Weights of a small GPT-style language model, trained from scratch on English Wikipedia: 622M tokens.
Each number is 128 + 32 x the weight over its row's rms, rounded and kept within 0 to 255. Layers, rows and columns count from 0. The size above them is the row's rms in percent of the matrix's.

# layer 2 attention query, 256x256, rms 0.107, rows 121-127, columns 128-255
size [125 142 120 135 124 113 121]
[[101 110 129 104 117 108 100 161 174  78 111  94 113 129 150  67 105 177 124 140 116 111 140 151 108 133 108 118 160 127 180 113 122 130  73 139 180 145 150  74 171 146  60  96 175  66 143 149 141 155  82 101  93 138 163 138  77 151  68 142 100 146 131 156 149 134  89  91 139 166 130 141 149 130 135  90 180 132 121  83 168 135 164 100 117 164 145 137 155 113 110 154 195  56 112 119 142 122 151 134 119  90 161  90 101 129  96 171 124 130 146 123 162 151 117  88 131 129 140 109 126 119 138  89 116 134 122 125]
 [151 126 114 141 167 128 155 137 126 118  90 134  63  94  57 106 142 196 138 101 130 198 192 168 174 124 122 122 140 141 124 128 121 174 172 137 104 137 129 175 162 164 104 131 102 105 142 109 114 129 132 156 132 142  62 104 136 154 151 171 114  87 123 158 119 120 124 149 126 176 122 140 104  95 143 136  64 128 142 218 120 153 129  98 193 119 129 132 136 152 123 173 113 156 124 131 144 137 152 219  88 134 152 160 113 141  86  60 132 149 112 180  82 117  92 145 178 170  83  76 103  81 163 141 113  98 153 100]
 [113 145 142  77 114 139 148 106 103 121 185  91 209 108 123 127 177 110  73  82 167 152 180 133 157 103 122  69  99 138 104 138 132 103 110 203  86 160 172  60 151 150 163 156 118 173 117 139 146 130  83 196 147  58 100 140 109  94 120  86 168 132  96 140 116 151  63 151 133  90  94 118 117 120 128 138 174 142 111 135 120  96 132 101 107 179  94 111 181 109  94 156  62 158 120 134  69  92 161  87 154 128  86 143 174 125 114  91 118 161 120 108 132 129 182 160 154 107 151 121 113 125 146  98 137 120 153  99]
 [120 134 110 153 139 116 145 131 187 158 118 209 131 115 149 192 176  94 136 121 136 120 103 124 120  98 141 152 156 171 173  84 171 120 127 131 174 150  99  83 153 105 176 153 156 157 153 114 128 145 126 141 148 179 182 216  98 109 113 122 125 160 160  66 120 119 158 173 200 130 122 137 106 128 117 150 147  90 124 116 126 141 141  97  68 122 117 171  96 123  95  97 155 151 121 111 128 102 124  82 130 142  98 135 127 148  88 149 143 212  73 165 169 151 166 117 138 111 125 169  50 101 130 155 168 136 112 107]
 [156 138  97 167  85 136 147 125 130  73  83 109 125 153  68 170  93 110 138 120 173 102 127 124 164 118  92 152 145 112 171 149 130 118  95 176 128 123 117 172 142 134  86 127 112 191 172 138  96 108 136 137 118 159 186 129 115 124 152 157 101  93 162  89 125  92 133  90 140 114 143 170  90 165  80 139 104  67 134 133 165 131 139 101 203  99 179 103  88 202 138 154 200 156 180 126 191 135  94 171 150 141 137 159  73 140 135 106 160 113  73  83 168 160 148 195 148 152 120 124 135 136 162 159 128 112  91 113]
 [134 132  86 158 132  97 110 142  86 128  95  94 120 194 135 146 126 190 136 145 123 150 160  97 124  57 139 142 149 159 186 134 176  97 108 163 185 128 107 127 130  94 120 147 199 175 154 106 133  96  73 157 113 121 113 134 122 111 196  82 140 106 161 129 147 130  97  93  75 178 140 114 123 127 143 165  99 146 122 138 151 110 100 125 188 105 123  85 171  91  94 118 175 111 103 190  88 108 180 136 173 158 135  72 122  98 113 172 183 104 160 187 133 118 127 133 138 125 109 115 133 157 117 101 118 133 118 133]
 [ 39 169 148 151 106 137 118 116 120  81 146 180 161  91 196 117 169 127 142 168 109 143 151 165 121 154 133 161 209 103 154  81  51  81 134 163  88 166 126 126  97  81 100  85  83  99 110 120 103 130 108 110 208 133 196 119 114 100 139 130 126  88 140 176 141 174 142 123 145  65 145 122 169 129 126 163 122 165 174 156 109 151  89 131  87 134  73 118 130 122 132 115 143 125 156 131 124 154 110 155 180 149 107  89 110 124 100 139 168 139 123  46 168 144 129 151 129 114 139 201 179 147 121  78 111 130  99 135]]
# layer 2 attention key, 256x256, rms 0.125, rows 121-127, columns 128-255
size [140 156 135 150 135 124 128]
[[105 183 100 168 114 111 120 140 123 142 142 109 106 127  92 137 148 130 172 140 136 141  74 131 124 109 114 102 109 151  97 150 102 172  59 122 131  88 169 152 138 101 159 115 154 151 135 121 137  85 163 109 100 117  62 147 104  80 101 152 102  97 121 147 124  77 165 121 103 132 133 151 129 104 153 207  92 149  61 223 119 141  88 140 113  47 170  57 134 140 101 150 113 189 175 195 113 120 174 148 120 161 151  89  83 132 170 173 125  92 142 119 108 114 112 147 102 129  68 114 149 119  73 210  47 109 151 143]
 [170 117 138 131 146 124 139  70 105 122 134 123 152 120 151  95 160 171 142 156 111 108  87 143  70 159 130 177 115  89 180 144 126  51 174  99  82  87 129  90 164 155  89 135 124  94 153 144  85 107  83 106 117 114  88 101 115 148 173 178 124 151 119 153 116 122 196 160 117 165 150 170 154 135 162 112  66  80 159 122 158 176 123 119 117 192 100 173 117 117  89 138 137 104 112 142  48 114 114  88 118 109 131  86 118 132 125 150 155 166 138  40 153 161 164  57 111  68 114 191 151 136 107  75 141  65 112 114]
 [151 118 121  81  74 126 104 137  67  90 143 159  79 125 164 144 113 142 136 110 147 167 128 126 153 128 101 113  89  89  72  69  82 163 124 135 174 121 103 118 117 136  43  79 115  63 179 127 141 101 187 195  59 142 145 145 161 112 100 136  97 143 144 181 127 139 132 144  75 148 101 159 103 126 125 143 154  74 106 100 181 135 120 104 144 151 118 107 128 127 122 141 127 145 175 184 144  78 129  80 155 147 118 137 157 165 129 145 152 117 118  89 118 157  87 127 177 124  81 116 140 193 168 159 122  79 119 146]
 [146 127 118 163 128 120 173 106 122 153 146 103 155 159  86 160 103 177 144 148 112  76 162  89 128 123 102  45  82 127  86 140  96 104 122 108 145 137 108 125 112 106 127 154 167  85 154 120 132 154 138 124  95 110 103 155 107  86 141 137 102  77 100 134 142  85  54  82 147  97 130 118  76 129  84 171  88 134 216 153  94 104 112 109  90 103  89 134 141 110 148  59 156  82 133 120 129 153 112 133 132  98 104  78 165 134 162 162 167 116 178 148 148 154 121 115  97 111 153 113 179 179 123 109 178 124 190 125]
 [124 148 135 140 138 142 128 175 139 165  81  85 147 153 120  90 151 112 187 152 152 148  72 135  87 137 149  72 178 159 165 151 116 105 147 125  65 148 103 160 147 132 146 143 174 139 146 113 131 137 171 143 182 134 112 115 118 106 130 145 136 175 115 130 124 147 140 127 133 105 111 135 156  44 164  89 102  39 156 131 116 181  87 155  74  95  95 178 113 137  94  83 149 147 115 128 102 179  97  95  69 101 123 127 131 159 111 141 118 148 166  87 154 102 146  75 113  90 112 117 174 132 102  77 193 115 117 173]
 [142 173  63 138 127 174  89 103  67 114 197 150 138  88 149 116 114 141 151 124 147 169  90 163 103 144 131 142 170 117 172 146 118 120  91 120 133 150 181 175 163  81 144 168 113 167 136 160 109 135 124 173 150 123 251 162  72 103 122 133 133 118 179 126 161 106 102 201 119 150 122  76 143 121 140 116 135  90 106 128 109 128 129 186 145 183 138 158 108 124 137 134 124 202 109 102 129 152 102 137 101 158 148 140 100 138  81  86  91 173 177 179  93 141  99 134  56 139 152 180 177  94  74 185 120 144  79 148]
 [124 104 176  78 185 146  97 164 113 125 124 135 159 139  65 132 157 109 151 133 158 112 135  88 140 147  70 121 156 140 151 103 125  98 109 148  93  90 123 107 132 125  95 111 191 113 170  48 106 129  69 133 175 111 170 162 114 152  74 143 157 115 139 193 171  91 148 147 145 144  80 107 107  94 146 164 112  91 104  73 181 150 131  72 138 111 208  53  94 154 175 172 106 140  79 144 118 118  97  95 136  64 102 124 180 118 153  78 114 113 141 152 122 140  92 118  81 153 156  86 108  89 144 115 211 125 139 134]]
# layer 2 attention value, 256x256, rms 0.184, rows 64-83, columns 128-255
size [ 96 103 109  92 108  93 101  84  98 103  94 105 100 108 105  95 100 101 102  97]
[[163 106  94  76 117 111  98 148  70 151 130 101 142  80 118 110 134  76 205 147 179 127 139 133  96 135 148 178  95  95 135 148 100 176 111 141 123 142 193 136 145  79 136 164 174  79 120 107 157 145 183 146  92 107 191 147 120 106 135 135 111 152 141 177 150 109 153 146 127 171 138 145 106 150 118 118 196 142 110  83 108 126  95 182 121 145 165 137  76 169 143 125 163  97 124 112  64 145 112 172 108 146 105 118 136 127 137 166 104 138 142 143 191 149  77  89 117 135 107 126 129 162 166 144 137  68 142 115]
 [ 72 146 128 117  90 163 182 163 130 153 129 158 109 132 110 153 104 116 112 131  96 138  87 149 176  61 141 104 120 113 139 120  86 147 143 191 173 157 103  85  96 155 137 137 190 149 140 118 126 144 118 121  74 128 205  68 139 136 130  99  69 136 180 108 141 117  94 183 104 180 120 100 112 137 118 129 112 115 107 197 125 144 139 133 182 131 119 137 122 118 116 133 158  98 147  83 133 104 174 106  38 180 159  90 143 179 148  97 190  80 159 109  87 103 143 150 180 163  99 160 129 149 102 109 122 104  84  84]
 [ 55 124  98  93  89 159 129 167 183  65 119 134  85 117 102  95 135 111 162 152 141 165 123  97 159 135 131  82 183 171 160  93  83  85 141 174  96 124  78 160 100 218 133  95 108 168 132 104 105  94 135 120 106 108 193 145 110 114 108 134  92 163 116 166 135 160 129 121 102 114 134 139 116 129 120 104 104 126 193 146 130  90 141 156 124  93 161 131  96 136 120 129 148  85 213 141 135 112 106 130 155 170 173 130 168 150 178 128 128 139 161 159 150 116  54 174  92 148 173 139 121 132 123 115  97 123 102 143]
 [110  76 116 177 125 160 116  85 139 122 177 134 121 144 225 117  91 126  96 111 127 143 159 125 108 122 132 111 148 145 148 145 134  61 110  80 124 148 183  92 100 116 150  86 107 149 214 144  69 108 116 197 139 110 154 147 115 128 149  75 108 110  65  74 126  82 203 150 133  96 178 167 153 110 152 109  96  99 136  85 131  41 101  86 121 122 152  99 105  96 141 120 149 112 138 151 195 197 172 124 184 121  56 118 127 130 114 153 180 119  66 150 158 158 129 106  61 173 158 135 163 133 132 165 145 137 106 144]
 [175  97 138 158 150 123  95 185 133 127  85 106  87 133 159 140 163 137 160  94 131  98 162 143 156 141 147 121  70 116 122 138 180  92 147 165 174 135  89 159 152 119 140 133 121 111 152 184  95  86 153 119 144 159 144 176 121  95 133 131 159 130  96 191 148 127 141 152 119 120  97 158 128 162  52  85 157 118  90 132 144 140 146 125 162 172 132 133 140 152 105 159  73 141 133 124 218 198  92 207  92 116 114 122 128 106 145 109  92 133 156 163 114 124  86 125 124 136 147  97 124 121 119 164 138  73 123  95]
 [136 125 111 117 126 116 123 164  90  61 128 136 108 134 160 161  93 109 114 107 123  94 170 153  95  93 190 127 156  76 174 132 121 168  54 145 126 115 124 135 138 107 150 115 169 194  81 145 115 112 125 140 115 121 132 121 198 204 111 102 190 182 104 156 128 181 188  96 112 120 119 119 103 109 138 110  68  57 166 129 106 144 110 183 122 155  99 143 141  93 119 122 122 134 159 136 115 114 129 128 162 181  65 173 148  86 139  64 159 115 148  63  74 152 177 111 117 103 156 125 129 115 133 144 163 150 145 109]
 [ 76 173 163 164 155 160 171 126 119  89 148 131 115 133 110 147 118 124 197 164  56 164 146  88 150 114  98 175  95 153 113  74 100 140 150  92  86 131  51  70 147 107  66 115 123 183 113 138 128 111 210 163 148 130 164 148 160 147 173 134 137  90 148 182 112 149 132 177 101 147  75 142 100 103 158  70 149 101 110 136 123 137 153 162 178 112 151 155 154 113 113 133  99  98 154  86 210  93 113 131 117 133  63  74 162 112 193 109 150 103 158  59 182 168  82  90 139 112 116 117 179 159 127 155 152 144 138 153]
 [165 148  69 149 163  93 191 144 140 119 124 114  88 131 121  82 132  96  93 118  82 161 149 125 128 143 135 130 142 108 154 171  76 129 170 160 188 137 123  86 151 149 122  79 101 168  85 132 120 129 122  88 135 127 173 111 174 109 148  86 144  97 119 140 150 173  82  89 120 112 155 110 116 120 168 127  71 117 127 119 163 156 148  79  91 111 169 117 145 149  86 123 116 104 128 172 150 165 138 180 132 163 207 209 125 114 169  86 148  78 127 147 116 118 136 118 102 111 119 108  89 170  80 121 149 171 129 197]
 [107 143 171 110 123 146 101 112  79 133 154 102 138 106 134 127  58 141  97 123 169 151 145 168 186 184 114 124 138 146 162  98 119 126  87 128 150 133 132 155 105 185 127 136  81 122  95 106 112  78 131 122 134 140 134 120 158 148 139 136 167 150  75 120 125 122 155 114 159  86 125  98 186 145 169 165  64  91 109 123 157 133  85 165 136 114 165 123 112 153 121 135  69 116 135 117 156 141 145 155 100 133 120 145 148 142 151 129 112 103 104  94 165 122 134 130 184 127  49 107 150 144 120 162  72 144 154  76]
 [109 104 171 118  87 132 136 144  84 117 141 118  82 137 121  46 119 151 176 161 120  77 120 116  69 100 181 149 135 144 114 177 189 114  93 127 143 126 152 128  96 132 112 155 101 106 128 158 103 109 130 127 135  73 113 144 157 121 147  68 111 167 137 132  86 107 152  94 169 151 159 144 115 139 111 127 171 170  96 105  99  72 160 116 153 126 126  69 169 130 131 156  83  89 108 135 182 121 114 151  98 119 120 149 136 136 112 105 102 132 131 158  86 160 165 135 103 143  66 159 100 103 151 121  88  97  82 105]
 [127 101  54 123 106 132  93 130 141 101 126  84 125 107 152 137 153 150 154 112 145 147 143 116 133 100  68  96 144 186 163  86  98  91 145 110  65 114 127 109 186 121 107 117  96 170 131 107 138 105 141 179  89 106 205 101 109 119 136 121 162 133 119 108 177 164 159  96 118 134 156 117 123  98 145 134 122 106  74 107  91 143 136 114 133 128 128  77 151 121 111 152 115 174 112 121 128 133 163  69 126 116 160 167 142  92  48  72 108 146 219 117 101 193 173 106  99 170 152 121 118 106 102 143 125 188  96 124]
 [135 103  81 124 111 110 136 142 160 107 115 117  87 142 122 144 180 104 114 189  98 135 122 167 155  42 135 133 125 127 148 104  71 147 143 180 125  78 164 123 165 192 104 126 127  94 138  87 137  97 124 138 106  78 115 136 127 103 112 150  78 146  86  93 110  97 172 139 117 129 131 124  89 161  89 148 149 180 152 107 107  99 144 137 130 157 160 108 119 122 103 164 172  54 181 106 120  69 111 176 159 161 125 102 128  96 122 155  94 135 161 179 131 199 104 111 130  99  77 159 138 128 126 122 106 120 117 163]
 [146 128  98 129 218 115 131 112 138 193 111 107 178 143  51 152 166 126 130 193 101  42 101 213 126 115 137 127  73 141 123 163 139 135 124 153 108 120 139 135 121 129 116 113 174 133 130  95 155 149  95 156 110 158 116 129 155 127 132  95 101 154 212 114 138 173 111 140  92 109 132 125 164 166 114 170 138 130 160 102 103 156 158 131 139  93  90 182  95 128 167  73 170  93  70 188  50 150 127  80 125 127 134 120 140 162 123 115  92 112 110 168  96 156 134 124 150  58 160 148 123  80 149 133 130 121 117 105]
 [130 104 143 172 166 130  90 108 138 150 154 126 115 105 182 118 116 144 159 201 134 142 131  57  95 138 150 140 101 146 147 129 158 101 141  87  54 121 133  98 122 142 152  93 101 129 106  80 112 134 178 123 105 144  41 126  65  98  73 209 167  82 101 124  90 145 129 180 167 103  98 174 142 102 145  98 118 165 109 160 173 108 143 101 131  99 123 148 180 119 124 127  86 162 132 132 186  63 142  65  84 106 177 105 114 151 155 109 196 141 116 124 138 118  88 173 171 131 163 138 173 154 154 150 138 170 164 106]
 [104 192 134 130 147 135 122  95 168 162 120 120 114 177 147 155  95  82  80 168 124 120 157 118 168 125 138 133 219  98 138  79 154 150 146 129 104 131 149  91 119 189 168 107  82 148 123 170 146  77 140 135 121 134 159 143 106 120 141 150 151 154 143  79 109 136 118 206  87 124 119 113 129 158 103 126 141  99 151 153 142 133 117 117 169  95 103 130 130  77 174 148 131 163  83 142 186 146  94 104 113 145 138  99 157 113 208 108 137 140 168 109 164 132 158 142 118 156 142 187  95 144  42  96 112 116 114 148]
 [126 116 103 148  96 103 120 101 105 100 149  99 182 150  65 138 170 167 161  97 147 122 132  92  96 131 118 145  80 127 159 102 154 138 159 167 190 130  99 157 139 108 157 144 110 140  88 194 153 155  97 179 166 113 183 105 148 155 155 140 151 117 158 120 125 147 158 146 118 106  90 154  69  87 194 146 121  61 148 112  97 127 132 101 142  71  99 134  79 130 125 146 110  69 146 113 141 122 122 112  28 108 124 105 143 136  68 133  95 192  94  96 133  62 144 153 131 124 174 105 117 123 108 215 160  93 100 135]
 [140 147 107 131 129 109  70 110 110 122 129 151 121 135  76 125 172 121 112 154 136 124 138 142 184 165  95  55 102 224 139 138 176 117 156 152 111 117  96  83 161 117 117  91  88  73 151 120 114 131 135 149  81 226 175 102 127 114 121  63 119  68 135 118 203 164  91  50  86 153 133  87 129 173  91 115 124 115  96 107 146 176 209  99 119 171 121  77 112 162 154 119  95 109 116 161  65 124 137 111 136 114 169 103 124 130  67  68 110 104 138 162 119 126 109 131 124 172 170 132 133 138 129 103 162 146 128  81]
 [ 85  85 100 135 119 155 152 120 172 179 139 151  70 121 149  97 139 155 175 166 113 134  87  86 107 161 172  80 128  76 177 112 121 117 121  87 115 107 156 116 144 193 132  78 150 160  96 136 111  96 144 125 179  40 126 120 161  93 132 137 144 166  82 125 103 111 134 137 139  74 161 120 137 132 148 151 167 106  91 199 123 143 118  77 120 104 121 154  95 122 104 145 133  61 174  38 141 121 164 153  86 119 113 128 172  86 119 122  69 156 119 102 159 201 169 177 164 132 126 125 178 160 125 115 158 118  98 108]
 [141 117 141  92 138 109  84 177 173 120 100  94 112  84 135 109 131 107 133 131 143 134 125 139 167 108 106 134 157 138 140  86 131 118 192 116 174 147  82 164 151 148 120  96 162  98 130 155 113 148  97 111 175 193  93 148 135 127 124 157 149 129 117 110 131 125 133 152 102 202 145 159  94 120 142 143 139  48 119 135  98  85  92 115 133 159 114 141 132 132 148 190 176 100 162 166 162 113  99 122 158 150 127  96 153 139 143  61  77 112 112 121 159 133 105 135  36 100 181 124 125 155 100 104 117 146  76 234]
 [127 141  95 148 148 126 135 138 157 165 147 154 130 153  85 161 174 128 193 134 175  62 138 108  90 105 121 107  99 150  86 128 137 111 161 125  80 113  72 142 136 202 109 127 121  40  82 122 147 158 129 111 150 149  96 127 128 126 140 143  84 122 101 166 132 146 104 118 146  91  89  86 124  97 171 154 105 164 111 103 122 145 141  99 142 153 128  94 134 197 128  83 132 182 102 110 162  74 126 132 118 112 128  73 125 113 116 119  36 115 152  83 117 129 165 152 135 103  83 137 185 118 121 114 144 147 154 159]]
# layer 2 attention output (transposed), 256x256, rms 0.164, rows 64-83, columns 128-255
size [ 82  91  92  91  94  84  89  79  89  94  87  89  86  92  93  92  93  90  93  88]
[[146  80 122 156 178  71  99 150 164  88 183 117 182  89  92 116 107 160 126 102 112 113 112 179 130 125 151 129 203  98 193 159 120  92  77 191 118 171 171 105 127 147  48 183 178 136  91 120 109 151 152 101 109 140 163  83  82 127 160 181 147 142 169 233 137 192  93 136  92 149 163 117 126 160  87 106 104 113 131  93 129  92 162 144  99  70 168 124 108 150 175 140 130  82 175 134  96 162 144  90  96  83 151 131 134 152 111  93 109 128 118 134 165 152 114 140  68 132 116  83 132 168 154 141 138  61 132 154]
 [181  86 144 153 155 147 103 116 128 146 159 203  93 112 119  88 134 124  92 117 180 142 139 153  99 121 137 122 112 105  70 127 137 188 188 145  54 170  99 105 164 159 118 114 137 129  66 171  76  63 127 115 155 134 116 124 150 129 129 176  78 127 132  83 125 136 132 169 177 113 133 144 137  98 148  85 161 112 143 165 138 172 129 131 144 149 163 122 101 162 147 136 105 111  92 136 104 113  98 161 161 139 126 107 123 147 133  81 147 136 120 151 105  79 168 133 184  94 123 101 104 124 193 104 191 128  75 127]
 [171 114 127 113  66  98  95 147 161 141 163 131 106 174 142 192 133  88 192 117 155 105 110 114  97 163 146  50 136 108 165  73  74 132 105 126 137 141 120 138 127 159 134 126 164  90 133 166 124 116  95 140 144 166 136 109  92 155 135 167 113 131 141 137 134 133 153 131 138  89 158 127 152 155 158 158 181 127 102 125 157 128 120  33  90 146 185  96 170 117 109 172 109  92 137 123 153 178 125 147 126 109  89  83 192 148 116 114 131 103 121  78 159 159 111 179 171 111  74 155  74 101 117 129 162 223 184 124]
 [142  92  70 114 132 133 177  82 167 162 142  88 111 169 138 111 159 122  52 175 107 137 154 133 194 125 119 135 118 136 139  94 103  81 124 108 158 101 124 175 116 131  91 133 134 127 120  73 179 165 143 121 125 166  99 136 107 103  61 122 216 140 111  87  87 151 103 111 108 145 171 149  94 121 104 117 122 167 117 136  93  66 125  86 108 151 118 141 147 136 134 171 120 133 115 199  82 148 155  92 116 148 146 193 128  83 229 122 130 112 103 139 108 156 159 106 104 110 159 148  87 116 105 132  51 176 145 172]
 [152  91 131 147 147 166 125 141 145  77 129 125  55 188 100 134 104 185 146 150 120  98 115 108 129 128 159 120 169 118 182 137  82 221 160 120  80 122 145 139 104  99 118 174 138 104 180 125 151 114 168 119  94 128 170 145  65 147 157  99  98  84 125 170 158 105 182 137 125 161 127  87 129 137  96  96  48 116  80 153 154 144 192 128 147 122 127 135 141 202 115 175 148 162 136 177 143 112 114 154  82 129 206 149  99 101 167 107 100 118 139 182  69 126  86 104  86 166  88 114 152 114 122 123 119 119 113 147]
 [154 113 170 122 139  89  67 117  85 109 140 187 127  94 135 167 123 172 125  89  70 154 108 112 160  53 178 135 116 151 155 129 171  90 112 114 140 159 138  42 120 147 107  81 117 128 133 141 208  86 166 128 124 112 118 209  96 100 108 118 152 113 156  94 138 187 108 143 127 146 112 143 163 156 109 156 138  89 118 111  90 151 158  88 176 191 120 126 127 105 110  97 122 140 104 153  99 138 129 158 109 120 173 126 123 124 135 121  81  87 100  87 117 104  98 115 131  58 217 144 165  98 111 142 114 138 130 170]
 [144 127  94 103 141 138 122 149 142 127  69  89 188 158 141 158  98 121 138 179 102 158 129 134 129 152 165 131 183 127 130 135  91 136 162  90 150 103 108  77  70 163 188 126 165 115 135  96  80 159 172  56 169 148 145 108  93 143 173 136  91 102 114 119  71 133 156 152 126 134 154 149 112 153  86 115 135 178 162 186  81 139 167 105 141 152  95 184 143  54  99 113 143 131 110 168 130 117 102 105 179 142 134 172  99 113 124 105 124 106 208 166  76 127 213  99 110 101 134 170 135 125 134  95 173 113 147 100]
 [146 203  76 104  59 129 115 149 112 147 121 125  83 125 135 139 153 107 172  92 131 117 167  40 134 116 161 136 133 106 144  97 143 118 168  86 138 157 128 156 116 131  98 129  92  87 119 162  59 158  89 134 138 118 117 101 169 127 176 199 143 105 126 149 143  53 152 112 165 162 173 164 142 146 177 158  75 174 120 194 101 142 100 152 109 140 143 124  54  88 116  96 143 133 161 141 120 179 119  74 111 129 104 170 113 181 159 111  90 130 118 121 191 155 142 116 129 112 123 150 106 102 168 121 140  85  98 123]
 [115 121  93 180 150  75 100 123 136 132 102 130 169 121 128 130 165 110 125 171 105 150 195 120 118  76 190  85 142 149 137  95 143 149  54 120 187 159 151 115 167 114 168  91 107 111 164 152 115 107 138 127 136 124  89 136  99 115 144 142 182  87  92 122 127 126 114  48 143 140  77 148 161 126 105 166 166 125 175 150 134 143 174 113 155 169 174 175  53 110 117 155 105  80 164 157 145 132 128 153 130 104 179 121 137 107 147  85 125 122 132 109 193 174  26 131 149  94 100 167 148 139 140 115 121 158 120 153]
 [140  92 174 121 139  92 164 101  99 112 159 100  84 115 105 136 132 184 106 167 132  76 107 160 154 118 151 106 142 165 150  71 160  94 154 114  76 138 196 143 178 173 171 104  78 153 184 157  89 143  60 110 161  71 162 154 147 127 124 169 169 159  93 150 134 133  91 187 114 118 166 114 130 104 137 137  85 154  75  89  70 146 146 120 102 106 148 136 135 150 139 123 124  67 149 130 160 144 112 165  92 112 114 145 145 112 193 145  54 165 156 151 141 150 118 125 110 179 129 113  74 174 175  71 117 114 166  66]
 [167 106 135  40 159 136 114 102 183 149 111 140 134 109 133 131 197 108 120 118 154 103  84  95 129  80 108  68 108  73  96 137  93 103 112  60 101 132 148 139 114 136 135 119 191 135 100 114 180 165 137 113 190 128  77 178 174 100 115 102 146 114  98 116 176  93 117 152 154  93  71 109 190  95 132  72 192 132 124 167 113 151 155 146 120 109 134  94 118 135 144  85  84 128 133 148 177 161 125 109 177 135 133 206 192 158 172 156 112 122 107 147  64 136 124 160 212  98  91 171 177 151 110 148  96 116 175 106]
 [161  89 136 164 124  88  73 178 180  82 133 124  70  75 158 155 121 109 125  66 124 155 140 134 172 146 121 115 161 190 131 108 106  47 145  78 168 141 156 167  88 148  93 101 140 108 132 135 105  90  79 145 127 193 165 106  92 144 150 148 151 172 110 189 119 132 147 167 120 142  81 144 153 139 141 174 174 161 111 140  99 141 104 118 120 143 127 165 116 157 164 145 136 141 168 152 142 112 143 129  84 123 175  68 108 165 130 196 166  75 150 139 171  84 130 128  97 111 134 104  43 145  82 157 149 123 150 148]
 [102 104  89 174 130 112 106  73 161 106  80 151 177  68 103 151  97  79 112 109 115 139 121 117  91 155  92 154 150 121 136 196 171 157 119 117  89 102 108 146 125 202 109 134  93 121 121 126  91 111 110 172  93 135  92 127 152 172  84 117 103 120 167  86 130 140 150 121 150 137  87 158 127 134  82  82 115 102 136 100 161 152 125 135 183 104  96 153 114 140 134 121  89 182 121 133 136 155 118 153 120 113 112  46  95 153 119  85 102 130 114 113 100 113  94  88 165 135 147 131 169  87  98 127  92 147  98 150]
 [128 115 141 113  86 123 140 182 105 105 109 121 144 163 143 150 179  77  80 105 185 134  94 108 162 133 102  69 137 176 161 120  99 138 101 114  83 138 138 149 121 102 219 128 215  67 138 119 163 113 148 121 151  77  90 125  83 134 166  62 144 160 112 128 129 112 149 140 156 143 133 143 110 155 158  99 126 188  96  68 108 128 141 161  90 117  59 193 124  95 160 151 129 156 110  86 108 104 164  93 127 130 117 160 124  72 168 174 147 152  97 105 101 146 172 138  97 133 158 153 146 158 132 104 101 143 101 137]
 [121  86 130 141  73 161 133 115 150 101  85 178 146 132 104 166 164 180  76 144 126 119 114 120  82 153 146 118 188  94 168  98  27 133 126 133  94 114  79 153  96 112 152  71  96 134 125 139 152 116  96 109 167 168 142 174 139  82 114 158 130 133  95  87 136 123 151 185 160  90 178 127 146 151 169 124 163 147 125 167  98 133  87 128  79 128 150 104  95  54 103 150 114 140 148 148 161 138  93 117 131 191 165 113 157  95 156 119 169 119 146 100 115 149 101 105 202 161  59 128 139  91  99  91 157 193  88 176]
 [143 107 114 121 169  95 123 116  60 120 144 170 135 109 147 104 155 109 134 129  88 151 139  88  97  86 106 114 109 144  99 104 111 211 134  96  90 134 130 108 133 126 159 196 113 135 155 109 124  85  98 126  59 122  67 181 128 130  79 102 170 116 175 112 138 139 119  98  81 153 178  89  74 136 141 112 128 133 134 139 127  78 192 149 171 112 163 135 141 128 166  77 170  97 102 134 132 102 108 122  31 112  87  82 136 124  64 110  85 122 142 198 106 176  89 136 145  70 104 135 132 146  94 132   2 131  90 130]
 [150 165 146 121 106 218 145 168 131 125 142 145  84 173  85  97  68 100 155  97 170 141 155 144  99  87 138 133  99 140 121 148 133 162  88 107  97 170 175 181 133 165 154 167 104 162 103 105 129 155 116 159 118  57 108  77 158 201 102 172  63 101 109 108 123  87 112  85 156 114 112 121  84 104  99 113 170 119 128 177 147 146 111  91 100 112 179  97 119 109 118 141 112 163 131 100 172 130 118 198 156 115 133  76  98 146 133 109 129 148 123 154 101  98  61 114 145 121  47 206 152 106 181 138  75  98 116 132]
 [139  71 182  91  81 127 102 122  58  94 195 137  91 193 136 127 178  86 183  79 129 120 101 135 144  98 129  99 109 135  75 107 115 119 126  89 148 203 119  97 129 120 162 148 129 111  91 157 121 133 115 116 105 106 156 185  72 161 111 130 155  90 101 145  68 132 189 127 117 116 129 119 224 174  92 141 154 170 143 196 112 158 141 159 139  79 134 144 129 138 167  62 164 151 148  76 129 148 172 107 201 132 151 217 123 101 150 188  87 101 125 100 124 189 115 117 113 103 191 117 125 116 111 158 116 143  99 138]
 [165  77  78 121  68 130 147 144 143  91 169 125 124 127 160 168  97 127 193 139  84  53  92 124 129 129 101 106 134 105 148  90 118  95 137 152 119 111 106  99 167 172 151 118 104 162 117 146 138  68 123  69 175 191 116 150  73  68 112 178 154 149 143 100 141 174 138 140 119 153 118 188  64 139 152 142  70 149 119 115 153 115 123  85 131 181 174  38 160 113 116 115 123  78 110 194 101 151 106 134 163 167 135 125 114 189 128 117 133 120 116  99 142 192 126 132 101 153  73  84 107  80  67 103 162 130 149  68]
 [ 74  95 145  99 124 168 124 102 132  81 143 151  97  92 166 130  89 151 159  80 144 146 103 172 199 130 198  91 117  99 108 172  75  65 162  95  83 155 159 147  67 117 221 154 127  96 124 156 104 109 148 130 153 124 151 112 116 109 128 134  95 133 117  72 118 132 170  69 112  98  67 192 106 175 135 168  98 128 146 138 148 129 144 134 208 112 160 108 139 161 127 137 172 150 148 126 109 111 108  84 107 107 105 103 167 133  83  93  80 160 174 137 126 174 116 116 157 142 145 166  98 149  78 122  76  64  93  95]]